From a checkpoint of a small transformer trained on Wikipedia.
Size: width 256, 4 heads of 64, MLP 1024 GELU.
Architecture: LayerNorm after each residual sum, rotary positions.
Training: a variant of Muon for these matrices, 562M tokens.
Each number is 500 + 50 x the weight over its row's rms, rounded and kept within 0 to 999. Layers, rows and columns count from 0. Numbers have three digits each. The size before them is the row's rms in percent of the matrix's.

# up: layer 14 MLP up, 1024x256, rms 0.0432, rows 977-1023, columns 0-127
# down: layer 14 MLP down (transposed), 1024x256, rms 0.0316, rows 977-1023, columns 0-127
up977 100:541439545537444446441607545456428560523505471527541521461417483447469497508425543481458478451540621439621441551490431516525475488426557529461473452550494593500418515435545470462485527481598544485490496511459485490521529539559495476588535451566537515527441432481572519523516451503506551429489575524565550512503488567524470490518567515484483446559519553465520492458445478435517541577499
down977 098:434469470489509498447506527474497436369511408487523455533577493550556464397410495478543522435485485506492499475383505512404546472516433525538526530564503493496467487475582609525527472466600534408558474485515488452475544555428573517474499509577460513524439514511536421488541587513440562511504433559538524469503609552516486528438588570436571447543516462476536517565427501455411433579563
up978 098:387411411476533479488384529469509474467461502463481515501552552594473545485546457486359560502586488473494482444579457538457462556470438477439502502554624636492513439461477535422561475520542536459553512451446441521475540503503523523555498470434471568543456466582598531488501527388478416511533439512466503544430550476377527559499459437555549549414535498438578439499518424548394470522537
down978 102:480410524548443543470444454492503548496534533565484559543581448422540503499548527439503566467527530457490541558488500552529477511532568500528438617370459442544497487526466584527473466505503431528577440482531424618559545627455534456524405490495582549447456487549496408508482453479444528477586448544572551545506433431468494381500472441532458531533537589575466507489510424471506435459456
up979 104:543437598475400498418503591414528477532540506571555567529569461546481538537552460472528560491438560488478514411641551497551450491503500541457451497477507463581438493500516492492505504459431505486447460529654529518520441477383428539422411509481406572522559461478447516498591504480442405393501534489504535483445448528467524524480506472424507450472494506580510455509430500552490536442448
down979 102:533526460472499426561452531450543616550514509415497386546505495591533534513508525558462464628467444434463574499577502503507503429508569569521522512407574462503423469434574521535432386622540510477414555572540495529510448504496439528583504562609476462559535482536582499587469484520551556451504542512496497509547413580465474447526471490503471555475555466415520542500507606518502473474521
up980 097:471548476429566452482445462465548578533525446415457505471529507462487379511463521482584517528445409551505542538510508528496482533474577474557476542496452477438439486508545407489531447474434567492577499468473458486480512572468528492523521444488443525521483510420443465420497520498481416536537535426486448557571518430500516361450446480443540559564508583531470428426468542494458509524511
down980 093:523461475508457523555473498520513462517562551447574500457565473520558550471467459524576466430517510502562513420440406572531437505462513475586544461511485578430526505429451454553564404460532487546536477513549485407493550429510478495568501516385493511496487463506531535560570533459533490428533507488530456465405523500561484522440558473527514505516472535547491430537509485563512456504518
up981 092:406525437498537429596497532563475519468438446560477613436486557464523478490551591436541491513454453499535507550592610508451491568459449490440490527522499473571443583463477566436594494582633465530397500478501460544436450498551432540511466498358551558463457461465527503549488522535550466479476523452437535386478522455505447536508376555459527474513553524573531528565557422511490530521468
down981 093:391576557487483544503541516446474519452467496499370467489506540499441438581520562471431483473563503474507517523475520537546479432449589525518439435533549564617501457540558544646486416526494492567486515547449569461479436490487464528478416503452430542483467486443447522510536527499527538471554529427479509529496509522459503566516421524508574434535566452502565453464523539502459509385522
up982 099:500419432491488533544482486513494499447511546415483506411420448568540493528421620448504505557513526575502425502519526503502496519475458397491494533458594536455470510575468487474487470483598466479456541405531554482488545432390409495494555577446558549605460502428557435515532468540452515460496498576474514480546521537484531494431469445540479548477511575482541555613540591462496548429522
down982 097:455514485467462479509487483410443426496495503557541483546474473531538511448501617491536518438543477503476538564510513555447545517597527604487539547535450430513517519620536487463476451497501537511486549492496464532528547464582510557589615496423475574489575514426491449459493511472496557455505499522637574377454524499435601561531482366535416470460469494563501436552507482583413476495492
up983 098:518535463560558503492569504417526570512523425486510590513451504504552467441447540556448517553444523545478538461518498579478525554418356563612503477542511456557440500529492523477469494403499449545571503446522478473451470548476560515493525445478499517554497466415401523505544525501568442508545466511439447445462480575498515486483492544525505425566542541527442585426445513488483495401491
down983 096:515523516506601560440545578507540477469539509489479494545460478505421483465500426534491485383542623404464528474584442574483403558517498505533500509473476520503419546489513425474490400476450483465448522559443516435508392598542477502488493538591509526568538425464548492536438492550612502375455500547417509507460526529563501486552516467484549489495474437580487498606526525496512561657485
up984 095:409538412464472455472463480479482494477483497525494476466562531496496548562541552564440549513468565493392476489378541512584532440520577497506544568566481434469519468519500477557434524418485444513464389567500405457542533482471465538422549587475531515510465456531494548439495612487465534524495499467488555587586461438546521427532426522494485495456366549529429429526510444513494519442566
down984 095:456510530422538546521532494440511523446491595464414566590430508585539532427506540548427492533546536555484518459570512491429494510485601479553538488600448547432426515488592391501546506530411507526375401487475493509447430497501527547512530476587549464417513482519421455489467533527427511488599588406525437463487523538568501573492538467557495497499616479558484454475518457515479510427600
up985 100:588454496445533526510516489468565567445479470553556528433396516446458595537613505478492493530552509505526462555495632437475552537510591612440498420371540529579362405534534527543533516523441491444489461526489517531498555399586485557572591511419463432534443523492436478441498425446498473466499482505539527491507464493450503549428477431467510499463466576517449594490525492423485469391435
down985 101:475542444473546514496486533587441392497547408499500520455528472468442582512523424466552517450568533502506462488446490529518458596440475457425456488665453529397534577457475496477425537570451532514391528591552434458467589540545626542482487519517512506438519417614480446506484529416525511498471498491546448505507478505533496521526434518463501492527493510450587490439481548529498498498488
up986 105:513448510567502491544499460443474457538483454468518515596531567543467495556517513589420609459490476491517548500463505522427502504455461519447449567550502492585464584544520510440574511470454504583478547529479520425448468420460471591460535457579504584445484492502524609524528454416614579494505539472502559467602499497570513516382504474451601450458567579573511395539416498463438440550523
down986 105:544628534447576553460558504536489430567449469526454455438548564490578483533509512493534476427580445507471462550393536438468470528504493529480541500508452514509534564436447504542586491537543551554539511393374570525511579558515512457515577419567522595495477366474549470554518509424517456486484435425542461479475476574502477510426397529452449508510473517419520614481606534551448548451502
up987 097:476427490481477533529489493549540452527536575516545454516496466482516493600498547555490560499514563477527548495492482568525516518426506523462537480549447515572499484505388520540537503505523471473482411436547566520453425474501401558485583473331430535559514454566580515591467633536531548377532481504494463527463604474504474487500552523395521433598524503488525414478523482515483533573559
down987 096:509457518490511511428536480547524522447485466528420489591453436472495405503531572496505500390463597540593490439522582579454549490495539553557507514431529445434529528514394480570545411558466510491471484442428413484496448413469555487540592536613485463539626499448508452465525487561519487458391459479403428505555493519549508420504491451483549521414539458470525487500556508498483550447456
up988 099:528449411568468438575543585519542539535509488533479521568535531516514529472437453508502528469478479581368477541585501513501483462436541506524452461549519417495496515513573432529460462399493466438476462566489581487551554413510461572518649518533428426495520532444562570545417477486549547520474545464433559490422480508532481538478559596487406554429493540427474474515504546467511485502485
down988 104:510400406573604496539377530470453488478497483484480457630557456447471492432530594483535472438514424505598568358464512456442535450477549501554491414530542513504531375591465484562520548468498522506516524435560545569537474417550509557452572596514436598491477482428496559540564444526453591515515494585453502541543582569438499401449500545480468550490552471482508528451487491491515506525494
up989 106:490460519565559445468578522455489568498468505482491489526582518556438486515457532470470535556527554509500547516570510589533469412478495476498501480505414559518466474463562469446418492462579444596494403432490482518504577532566484478530451545489462476532556475618445434480503461478567537475484535617493556498559520512499523551558502506516461424489438571582531514404380416493559498602517
down989 102:484478480540384516510514522524471422452484460562447527430375557541488535525471547565444475474468519427475514477555482516532409546535428516548410489568514519486515490433420580468485430426551454522610468528561508393538478537532542505554429439431501500564443540493426473420482523465485462493465338556511499609526460552547597456478489574582523481441496565540519532551448528503504492521483
up990 094:523428543466381562428488513488598530603502468472436506591502503499498575450477528462592559542473506489475543520467538519465420467470470518613449478438552486453435508524426526418551496429545451475561484503464453499434514515510524613618445480470538511405422442488498485566505536343395477588577508410548487545492519514581450590581517501527520489489531410546447508428592555489489472545465
down990 092:490460422610523420486465532478479483467574501498505463506486517494577545486589504466563532513574456574565555468440482462477477547494396419501489434593444524525442459474483539462427537560469579526524552469485569514472540446555558498465415489468540589511440537463466569489475565558520504578451462469573461549467485472479483504402550461503475512470453514428535531525529448566532427511481
up991 093:439495465583520547414526424452505400493445527558498545500472481444495528531518450586459452429486457450527449478502493496576589515586432488503525536460498535533531476426516504462541540583489509629570448465489518449510517578635626498549540526516492536458554523569527510505477430514483466452507461485464432510496582489560525502501505469424481412500454489449375484492511463449492489513547
down991 093:571494482425411424511475559483504480535457418497448535472545458432572433559462450575484521501505468436556475511589550493482513414440444430489540412493502486412514479495529569497467510567482566489559522497492400457492443458507497531523440472520542484523575495531439537496495532468420471500559438534507484507618453413448457529595543501527450462562586475457600445486517603518522541445523
up992 095:462479435547512600553462502519502368521441542515445488575480553461470554491541530504487419527580466525534491528551507552466487482548537519485485456553480492519532475487442500487527524456529407487436539554650457447507470579477552533506466469460497464572516462515472610465519494498498489521442529485486467389558422490495476495516466577436594487484528562504450439525538534452606499506566
down992 096:467580469472517534477435468498581486510357463545509544523498473536454534432504530516543522515518579579495422500464511516496569527457466494487508508476516517526472537516433498447462508486524625525622596490520550544459429631538584524594493615460495462508504424494555399545578503517518425564516542464496569506451401464570444459392478510450427456536492540516526446497538481530521436482421
up993 089:430528555464585540392465481521568490492488590503463503608437572445510518430563580407473499543476555456515541447581440462451532416477415528409460517486455533460483510605552452492503386499433463508412455475458462556458462494478462522550431535438446506512490540637448463532541465475512422539531498535514428487573455483567497512405481469426519570524523502523518511563554473494518577501429
down993 089:525556456497366463504463502433578453521444493559453491484511548507491540628504455420484570499463480408516496563457466565438457530433537475558383565477520485468504466396472570464494477464444433477524439551466540547470466448485498442507607374513463447502467406472522559469498510568463551502494546535481519511476536446582521535482457501482522532432515463467305437501526475576546508547536
up994 105:452538447505517453438480405473414575594533546558557495479576534516520434540495445472472511480569466611477471440520478426485466507440519514578477583512454590413449536523501426510498486512482579485489530549600496511550492561566436460546524508510497473685416476468482522484484430566525434473488467500519432469508486587543484478462508409440518522506423496496469529512557465497517566526473
down994 106:501520452525555526531483446483494505532457504441402468464501548519568454501527464432502543448397422442489558522475531540561612544508566466578530549529500477527437475548404435567461502503401483495482526502492490505434470488544458483465379602516433570465485434488537549433484503553508559474409443627536497529533474524510504552462550475535545530467566528570574509430553475522507428417611
up995 086:488506448521471543524550548499539455459539458476401545496533446554479527530523507465491531508434554479485474479515480574445509620411488517521498549495516522570474485483536495460499462529535514459454498476486450476552466591378404448543492450507442468451511493538494488536599523540505532520571487562512462597536456495537576510487506437483516509521567580447531538538434546486492500527428
down995 087:528491421496568466477503439430519430541416541502495564604444524519461517458386535464583491440485461524524566463491470457571439525541593432435459472484548450458529503517520556568476445521488511535509603510472471545485555468518455454462487394504522434395435570529469537522582519400457488521422466418473491461527577490524440465562649453505475515438483592563462512466467525467425461579565
up996 106:466460474518408357477518496560464546617453543535419477515522478478490514508404405522473516603481515527550460512427531501453530501543514453429518540510551487518580516562476505411483457447518591466422504655571515529517601501464574477412528517506499443497556487447497410438507516473455578393458463461468522476395504513543519552455415498526385547435529519473486556467508511540409512451528
down996 099:513467458487505495494477475557442551492594552549438489556567473487507531501456566480591492489424560425458585528536502476517527550462497490404536449481490535544475493438481499463521576470541543471414502496443468512478463546476376485464546565540518526471627522469526469535493569524490485451530433554553489481412480514509552525531551584524477620518462427425561564576561467567528546511558
up997 104:550569454503476603473499456490528489579577429513576506517495489469489509561393435455499505587488511573496498495493439440543517514524510609476510441519499486534502464494628451392501534416485527518459527463464491524564544512598425574535537490479515515494428504458574499524609487497559548491453495543474559498496555544516606509539504426482482447539547477451498567448583477488449486581532
down997 100:512423562522486498540396476562478424518407480509468484498493522462517543536448515617534538475440501592492470516517527429481520486567538516537558508485549535437528454551495546482520543520410471441530498537569538448483478463457471515546497539508503540525382504470475437494521459570407564488444535452510485545564490501541445434542464545570411471469575466563510498424555425412439560544585
up998 090:547493531532477501472593447546518544400509512515543578570546414592515535459501455473466488502490557538470526532453488472506440552515555559401557454441438468574444450553483519493404438518430420567536494516467410461519541460439514531467482528449456524496607537453440519537490547447499627555480539530494535525530523551485512502487477477395644464561528484526451457508422514581554544543487
down998 088:392542504451391476387445590592485499522518507514478583599497568453448592482461554548598606673477519502560511495461501440481428518515510468541484524549530428514515475440461467464512597536553441442485425534404576524561512482583450555454415460501442470515589545494516459513495462558556423469589556549457490533519473509478540560577598552458474479494539460478399476465521454505448542494440
up999 100:504433512479517561415473516505516461457472532421521567559549474484534424491548462503474446578490510495439539600521449486508551524426426554481492431483539470427500415508583498528465513533462506490542458533538476480539497482471533538550507393497525602618484379494597508545469540477460487552442505487599537400515536552544568481434466600554436505476579595511417551498500446508446540491522
down999 094:476523478473628465585476545600517460482509440516404531532513512529446422487516553478487462555461498499504540534575542470481518455447546494548458548514448499491500491505519391400429523546531497479505484557544490507513541522473419438445563586470471572489582569672567462550552429419519463525498484472520558529383424453479448503480500476457462531562503490634495489527568498518575556524580
up1000 097:442500484638505477520489434610437511451496504458418506467520547489431549496449556558539519372445506528445523559465541496432525497487483501530522505498517508599479442453475488510435554483520488534601440562508460522517586482510494558477483574482562571563510485471496549617520468448517552552515585442460497420591479521496508506489490568518480551530552513525547588540557459451513469468461
down1000 100:523467448460509436549529462579512512426490584520448559573502512490484591485364520503562486452563490462563435455548503453502433471505490547460603448520506520497610466478528387527468480520510542490463627371580465497521456424468512481453527488468428491449500498489518547438619485523498484522490434479487522532455499415381482521536493514572407440549567457461513472391523473570503615407469
up1001 100:428523478480519551508517554428526487506470499498537538447461528516494489407516500488483530556492503479476370437551527510548550549490479572466501426500423573503449470520517485512470601445561565518440471519412449473539504489549547484473374495453582436552576528476411449488550502436499507521487474559481457505580480440480458506468468470582471504487466562609477384597401386455608520473504
down1001 096:433501465526491511515528471455555544510553454520525472444521395439497459445556468471496535390502573436446575501436524586502486486445480544577503471485506545545613515522517522495505482425545561453611420496539551502461457494423609496513558543467465596495550437482458409457527454576521537423430569444487484544485470610579431460429564380542376428519488528503489528625473539526566527513494
up1002 102:547492483480527532467482508441465428434430562618496488484562432485486492537472451426507543523565478509566484469554476567418585553537433473424420602459463519588469572450474477388530577493497526371490452501592536491455460461443599563518446473510526463559462623569569547542602565550507497527483498450507454538502388512464511557567523613421613565509476468511524460551569512489477448558596
down1002 101:580538545473484567598601506574507428503589494479475546519450429471489516469526577458516410412646535464545531571410545421468530483508471544593588524441502358553449448528486486545449474482510519458483442540582449456523438516553406548474487475518546497565519474594428534584594489442507547478489507607433571444572456458490472433483501450436535525477584452492476489512553457496465428522461
up1003 105:509529493537518465522508474417516585527493404495550515519477475482563425520391400453624498513583506466520605531441530504496569421570435446547508477526430481489468486458484381460393492488500529494602529501461460455486462517606449491424546501481478497510432515448478489571525482633423416481527501500478555462554403593517544509499489514502526538514488456501508459564501498449431463554503
down1003 106:491578493554518585520437498481578435413449467519594555448504545560564489461490454550533529539475572427476433543523551408437452542492535518524494462542506611509425468518497511485500527501378423497481540481509481510550495504510386550469458431438475414541426452510538436449480496455510535546582474455501534586577565539550532555579522491463484503449535462519433473579438429601577490500599
up1004 099:445541478503600530432496481481487540561440534433526596494494418493568491537516511565531511497495575493537440493507567504436413420470545498505443449529424488461599543527522480424470480478576379512488485612531415459512521435557504502573483489544494499442471432407517499509448577385530517590410491555481514573576401579483456486495378489493525453488478521485531457524628528480446424484521
down1004 105:555471547376532514524422475459546482534406438508502487514500548504567583453434556534516472488497537419478510505512399531528542565449575505525505515483453417521425483486543482478519556616416453466478543452530581611528517553352579540452462527399447451481510559542553491522493466526476554490451492439579491545466506483513466540510578481522514471419443522414536567477496447524478535601434
up1005 093:460484499519459541570445513552561437508500509475443517412468492512464471546477487585578443487494554468506506590541446516494482408472507483486376497474463468540411419543451512384498473565521434506469424474418427440567445498452520511495518561497580476514422571546545482427505534453563548486572434463469599402564537504557614611462503496481563448539471448452502447377487523417403431571547
down1005 084:538478535457503476448532516548507562585515516502484408554403530469451523512493553424536483613443471532518528449590532484446538569493542468559520435497520467497544515489448470519442497456529618552449524502523500485452471445531452563559514558555450596564479466491548482511557556451392446436440570481602483558482546376429597501508589519520390584484567461592524432507576490417453493532562
up1006 098:549418540526536491472451536452555478560396461464502599481434521482430508456424418560485466565458586516556505494510558527529407469446486467479483537546515441449512500471551477460558470530541468422549394476476539579489530493477477471559522575568433565502508513451435435581538506504395490510478564375508406468501588419505491402496542526479558544515594429507553501450431524472477559452435
down1006 099:467614537439520510450456452548529472515483434503527477596512497523502568474574546471476522429514464533574573528455383528517519466510475508542489431488503326378514401508527461522560517529475502403545518551517459501491580528445508525519471520447416421559400536514486479451446526473434541545513525533515454533571489422480505458513511476487459478475496439412497478511567469500514512545491
up1007 092:417510592468546522496516480548562494449511399585489515501479454443405461494549455433499492558411508568516484572439509501485462486488431472557396430480547453524443443448533550544562522446513424559543518516552460622482564511446536434467481503571494476439384466531572496547560530479517544571555552505469584429634519560499516522546454511468532443482445547545506517541466459480488560504546
down1007 095:475526469443449471511511452446491402485635408431526547479414503548455595506499495504476657459489432423442489469442555530469531517539592538548540499423529482433567492518548478532486547541504538539508556538524527576545519464502588532398483594517547484420487538478509491442479521436525546494479496541530501381457434450626386557517554485580412414452462512527569477581516488435594454492550
up1008 103:419497572517476580473478495533350525495525552476489487512507453497558479531517513513484527376429493416465452535568421573443507550516490521528468501582537503477535460509503504543487480580410490498425562456516491492470465442440481514429547484581538551576505516573573574488489615468420530523509443499436480517543416544470370542551551500539435438552541480435502408513476532498561453513546
down1008 101:502428521436512444483477515523499453531489489502420516451463537488581478564448513498470575530548489524523581495538458493454459421534449504499464488508527487614462456517588493517534481452484508624464468485493595449553533567402523532498496507615572462511454566533483521552532449388495449555475606471454445571485476593549511501485470499525260496496511570518539542573454462418423463500491
up1009 094:510483513442350526477525545480540434434462518548455590489526506439542597516433467470540503494498528614582471470444620533490484553496528542443482483561540457509471501449462535474536527499510540567538498411434593492480403510544562502585503514491437597473433527551471472514524443586652527488482510570494466563489527558539497450490563575462528503583512459465464566509558469514549583471522
down1009 097:498507468523420476554520450527489514492510443571480497488459495503493534465469606529581406482563435491501457506565410451499505564486452543512517485528589520499502461512477521388376426456509523465520537452500558579499523579557504463546514555473574450520405497482515518524516525531420367560465558485546473562542550464510488540608412460520482545625453454542514506539481492475495378516484
up1010 103:562590508489500538477555530494477501555535488422529535539450435457570465450440547439428528509540476531489508485480500535469513490501450533448546429471509539409466510472522469424509470541550506458520547533533576525509396471518499671425532499506508511510431492500588502390384487507478462450389533429519375511504472532544567516555493499508567358531501377443416462510513462517423436466493
down1010 100:585423535472483545520502523478509453474472472475460579425476579538504504487422464470412460482521530498490540520518434499508440507501522534461434608583479530472512615473384520508515555494510520527545474416516565397523517517491499421565535502488442413525508492529522501511550540477439522384468516557455519619361539545420569635480469513666460533491472529558488572535417478503510581452466
up1011 102:500501427544551455525486560544496475511502514483458575488389446472429512460597520501437551489548602504575578561445541363439478480531530520488535554514479441457504388508525481481546432469486568489500466479540513417563489593483539512447484575520551525452491477443482480521426540429558475550445464578522557468523562642526528512541543455415450536470615477491603508604545505520452524432541
down1011 094:425420454548505500446484544542442451443478534526589532423459414563509568578528442510402395475551518507579391418512482473455530576532602452541533494453542554520533485520396564521475531518537476485580458448468505514454566540552566503428516484512476488489487476508539470583549387511530496458501480529525574478586486535508441431481528539420492470492505571502537493527513442628494488505471
up1012 103:398427432466478465487564534477451455487454527557543570511482555499470479485549505426448524476565442396527484563479548480504527507486481488483439514578567445612509424532399466437474528485507461564522482502558560449459451501501591481469505578532465509550520535538488488563503500530473499417495415495516509538603350488484550449406513589472542482498472570540496487546513484517534481470599
down1012 102:518511468548519554474482554507520557549467521481516569480460476519476501555518497419485461559531512508517620535372496488523543459522478513494542478489464507507498383461441545520460523503488436488488431389517469466503449568523482484525450502567465536460474478541477568496401457547508475515498428486471430609513478613404532443456584574386415513528530518452461475479552550430581568536471
up1013 099:578467538432543473456532586538428614502579425500493441557545515514540519499545477502577592487466502504516454549567428515497572417502421499569523542562512470384546450516601480476555606475597548476499520520414535476494516427516469491515543529587543479455517541520436485593520597482493454490504528490456449472576537501520518541540518581445448543508438514584473460489486469436456423547480
down1013 096:455554449544484530508443486534586438451506426428535523402477468570494442456507557463398501560500445556432517402535470500510572535556494501555424587456497493500460509479464438440464546499426596420558501572492548470511489514502487512476439445429501497462422503426562503493392515553412477562506495467513384480488529456475555476513420519504534598548527523512414464575399462415502479621433
up1014 093:452495489512438498570467536521512477450521459509542498495591466528517561468457489444443486463524471496461551532436534559430551494487479522458506440483606509529450466413399576469535513479453481382556564527509391551423496460591565432484545475429482551485397498526385475473445538490553473451551551571520543554479522409493524529454510523477510473428605501464582494537499526503492465579538
down1014 094:439508630442511491590599552509497538475526560542429416401447558488547564501450448455505474401466572474516410447410520556414537498523477501486518567556409425487549583483398491466472586497484380491489446555565448515522507548437595480520521489568622535430593524491501529510475462483395559449516518492427463571516483529476553500603551493536458607501506458497485445513561525509569503484421
up1015 102:506502453566449456505591518459458507494616549458476467478448471478455449465595441568566489460520541495429485528545446529491447565492440455517429501508438540514556511408555589449546431571485511641531566539478542468494525404461462506491512557489442466519551396504495522566497508477460542503532546476441529415579454426511522609542492484497589526464492481565556598443379514425535476521567
down1015 107:470471524492412513458525482458507510481523541522513447471491489559553582432544426561605439549530561567490490532456473585470516443561492523497526574513468455286525588582466520481488525551556514522469438498502440442479512518502533508559557534422470467533517509454476488516488493493471554481510533527511506468539525529573506453467500531513502506461495476540484402558556531442468543510568
up1016 101:526566544440446541482523529536582455544433501565375474576574511448519517535531512367426537583538483552433543421524390484549514548401557469503434492503473452587496492478473425571515438505507490523472503558535423529427421415490498554453476477351465498461552512602582525592411563456514528540512462574502491509438579500547493565596453537473431513551466490487539498520523534443516455636520
down1016 097:526505577506556427439543563521393547524448478431445539462449458412547457565510488542489507516514455516356466456505529463437481507444432539482462528492575513511465500551490475440601571564423527485443415530527514526498580452481516513548501486515471595515500447551458519570526507499487465537587484496524394592492476500567479453419558512507511552488495512414586448495491555483488476505558
up1017 098:435481425424445443459499504515501492544448545418507449522530499565575591474545511518431407415512550556442513543410485453494508477527536473542542445465555423579552437538539563474477484556441539543446508549518500498543560440449483478551573491543515527584528451475472510517459463580443515549552466425494535542516445528508437516450568495534478477468433437569510470453471475401425544549559
down1017 100:476562502401479366492458521484546574565539451520474516409472431545506488510433447480561442423550529480512484471503454535437503475490541464470458485473528415396559455531454537482543544511479547501494510428509545520407528487509396472442559517549408482498494478501505578395486538536469461460529479449432532510533587460563561516515543472502532564498495418501426472441544480520530523475497
up1018 104:440455492491458485547503448570520543509533414530494490568511514527574517488488466578496503481435502504482413528535550544492482505435504454505541592491528463457527498455464473405468554480525477488377458506565538581484445538556468557603484517570480589583483455511502491538400530583514497470474531498473521454503412498513434605557535507517475570540405544389535397519544482513566472571534
down1018 110:502426492494597472567530476538444469486489567511430478379523555440442474508514604452533461497530581444418473490461571452514539436411561528412444412500616527439460465510600458518493500394437529509554458496492467552523518478560563519441480487532479459512494554481501507515606495551507492515523398523483466520465448502483439535589508481597484490520675496470540539407534460483576561457531
up1019 095:529439441464499533465412530449530499544501479570539525531531494545550593437568498549495564473571544489541449522398498555588524508445552440567532543571514451502431518520449440379578513484600533448537517488572543510503513513440441461474564494441464584529496507537396454485451513562424547465479517460588445495497557430379480509495508555539456510513583532539427550515498495371463463572460
down1019 097:339527523557605545524521614495392529544484385560516434495425480454494461459545441522476463377483466476557563450536560583468535532509596429552498472535506415561442487519424436573462593568510462552465562487542569485584507446451508381509470544400512551528567553564530458492445434514496511466567461397494404444576519516507379497453499480514465526409461527529536489436486508572520559538504
up1020 100:494536483523475455504468431575415522447473470514504475565561502474459500474489491430467547492518658485524595573460542567537489501437393526443498493488445486475539375498498534558578513530426452436443581518629427433608573511518476527449526465462562536513507423473504464509411482527484542401575464410524571525508541510499571469458417563522515530471448565594509567431590501457456441466500
down1020 105:403524474537520432496443530494509489535423518435477509558524459535428519423569556481504501625486569602465432488556528470511495458455523511435509592433490484434445512514543444607444564534539603552529561449345451528544564505487472547498579424485456435512548502520552443507541542434483539561485452409479607465454420591572494503497563477521322451566515465508453515549552579510474460429497
up1021 098:426427472566538582509485524551550470540492487421407491504518519549568438559383480463481555510491480576420528525466598453521388491562496423444506543549560519491569519474594458507453584557543501525512479649516497435444466485531461552579550537590491476504507442457518467488560571485455428599490572487439504546468539494502491498377514508542522507490516493539541490470541420505429429520428
down1021 101:542508466544439445510546518494431534528453531478522481487520496451592538566511454449493524466429534428434504503538454481535477436494494429444516444583504488518563594434391525512551614511431500490481496515541471530451454523500516463483517470445488507521592507434533489492513458504464567525540429581517506462479516455484513609524564497452582499509511447555456488504368525497545539416576
up1022 115:505525505523452462529479486575418539520422437486538482529594439429441572530481506505544611538569433510514554475549492552388513516486537514439587495459619540523387504464473547540498496512534546534596541439483486556491415441455585531515519518410532506583400446446544520479513481498481502565550500593514421469493455534504507402524503561439572518429433405533424522530587492513524556416546
down1022 115:502454446542420459501481461514390548521487507522494532483450495560598510419526481472525390476428452477450551481646482545514416505531491563479510448482468515570439574558470555538467417521408470410568500476509511454524499431525561446425473447563516434519564444476446492548529445494450491452488534447402550518553511541474500507555487458425416450479511532441514433489532433526600570462486
up1023 097:514623558575506565495500506542486517505520559449362571583542513524516507347558505414481548594384516518539523599472504627529456512519501557482501547528548453475531453540551438537514475492510429498527471465458461464549498605495486467500630518528534541429504494553503504442516460507481469460425515468500485488467510545504588501547457408538425476439520564470393486520469440516525530516505
down1023 095:403456550549458514505576451430441478488446481478386483475462469547470521520543545595484470419492485505469484545434510501441466478471578535554454451482393516496586564546467576507511465550451477462458429533524482521526429500562551533490579448431537473511458487448487468494481537526415552559487470442485497395443483528538466540501490496447483575526541470560556541564445491509600443544466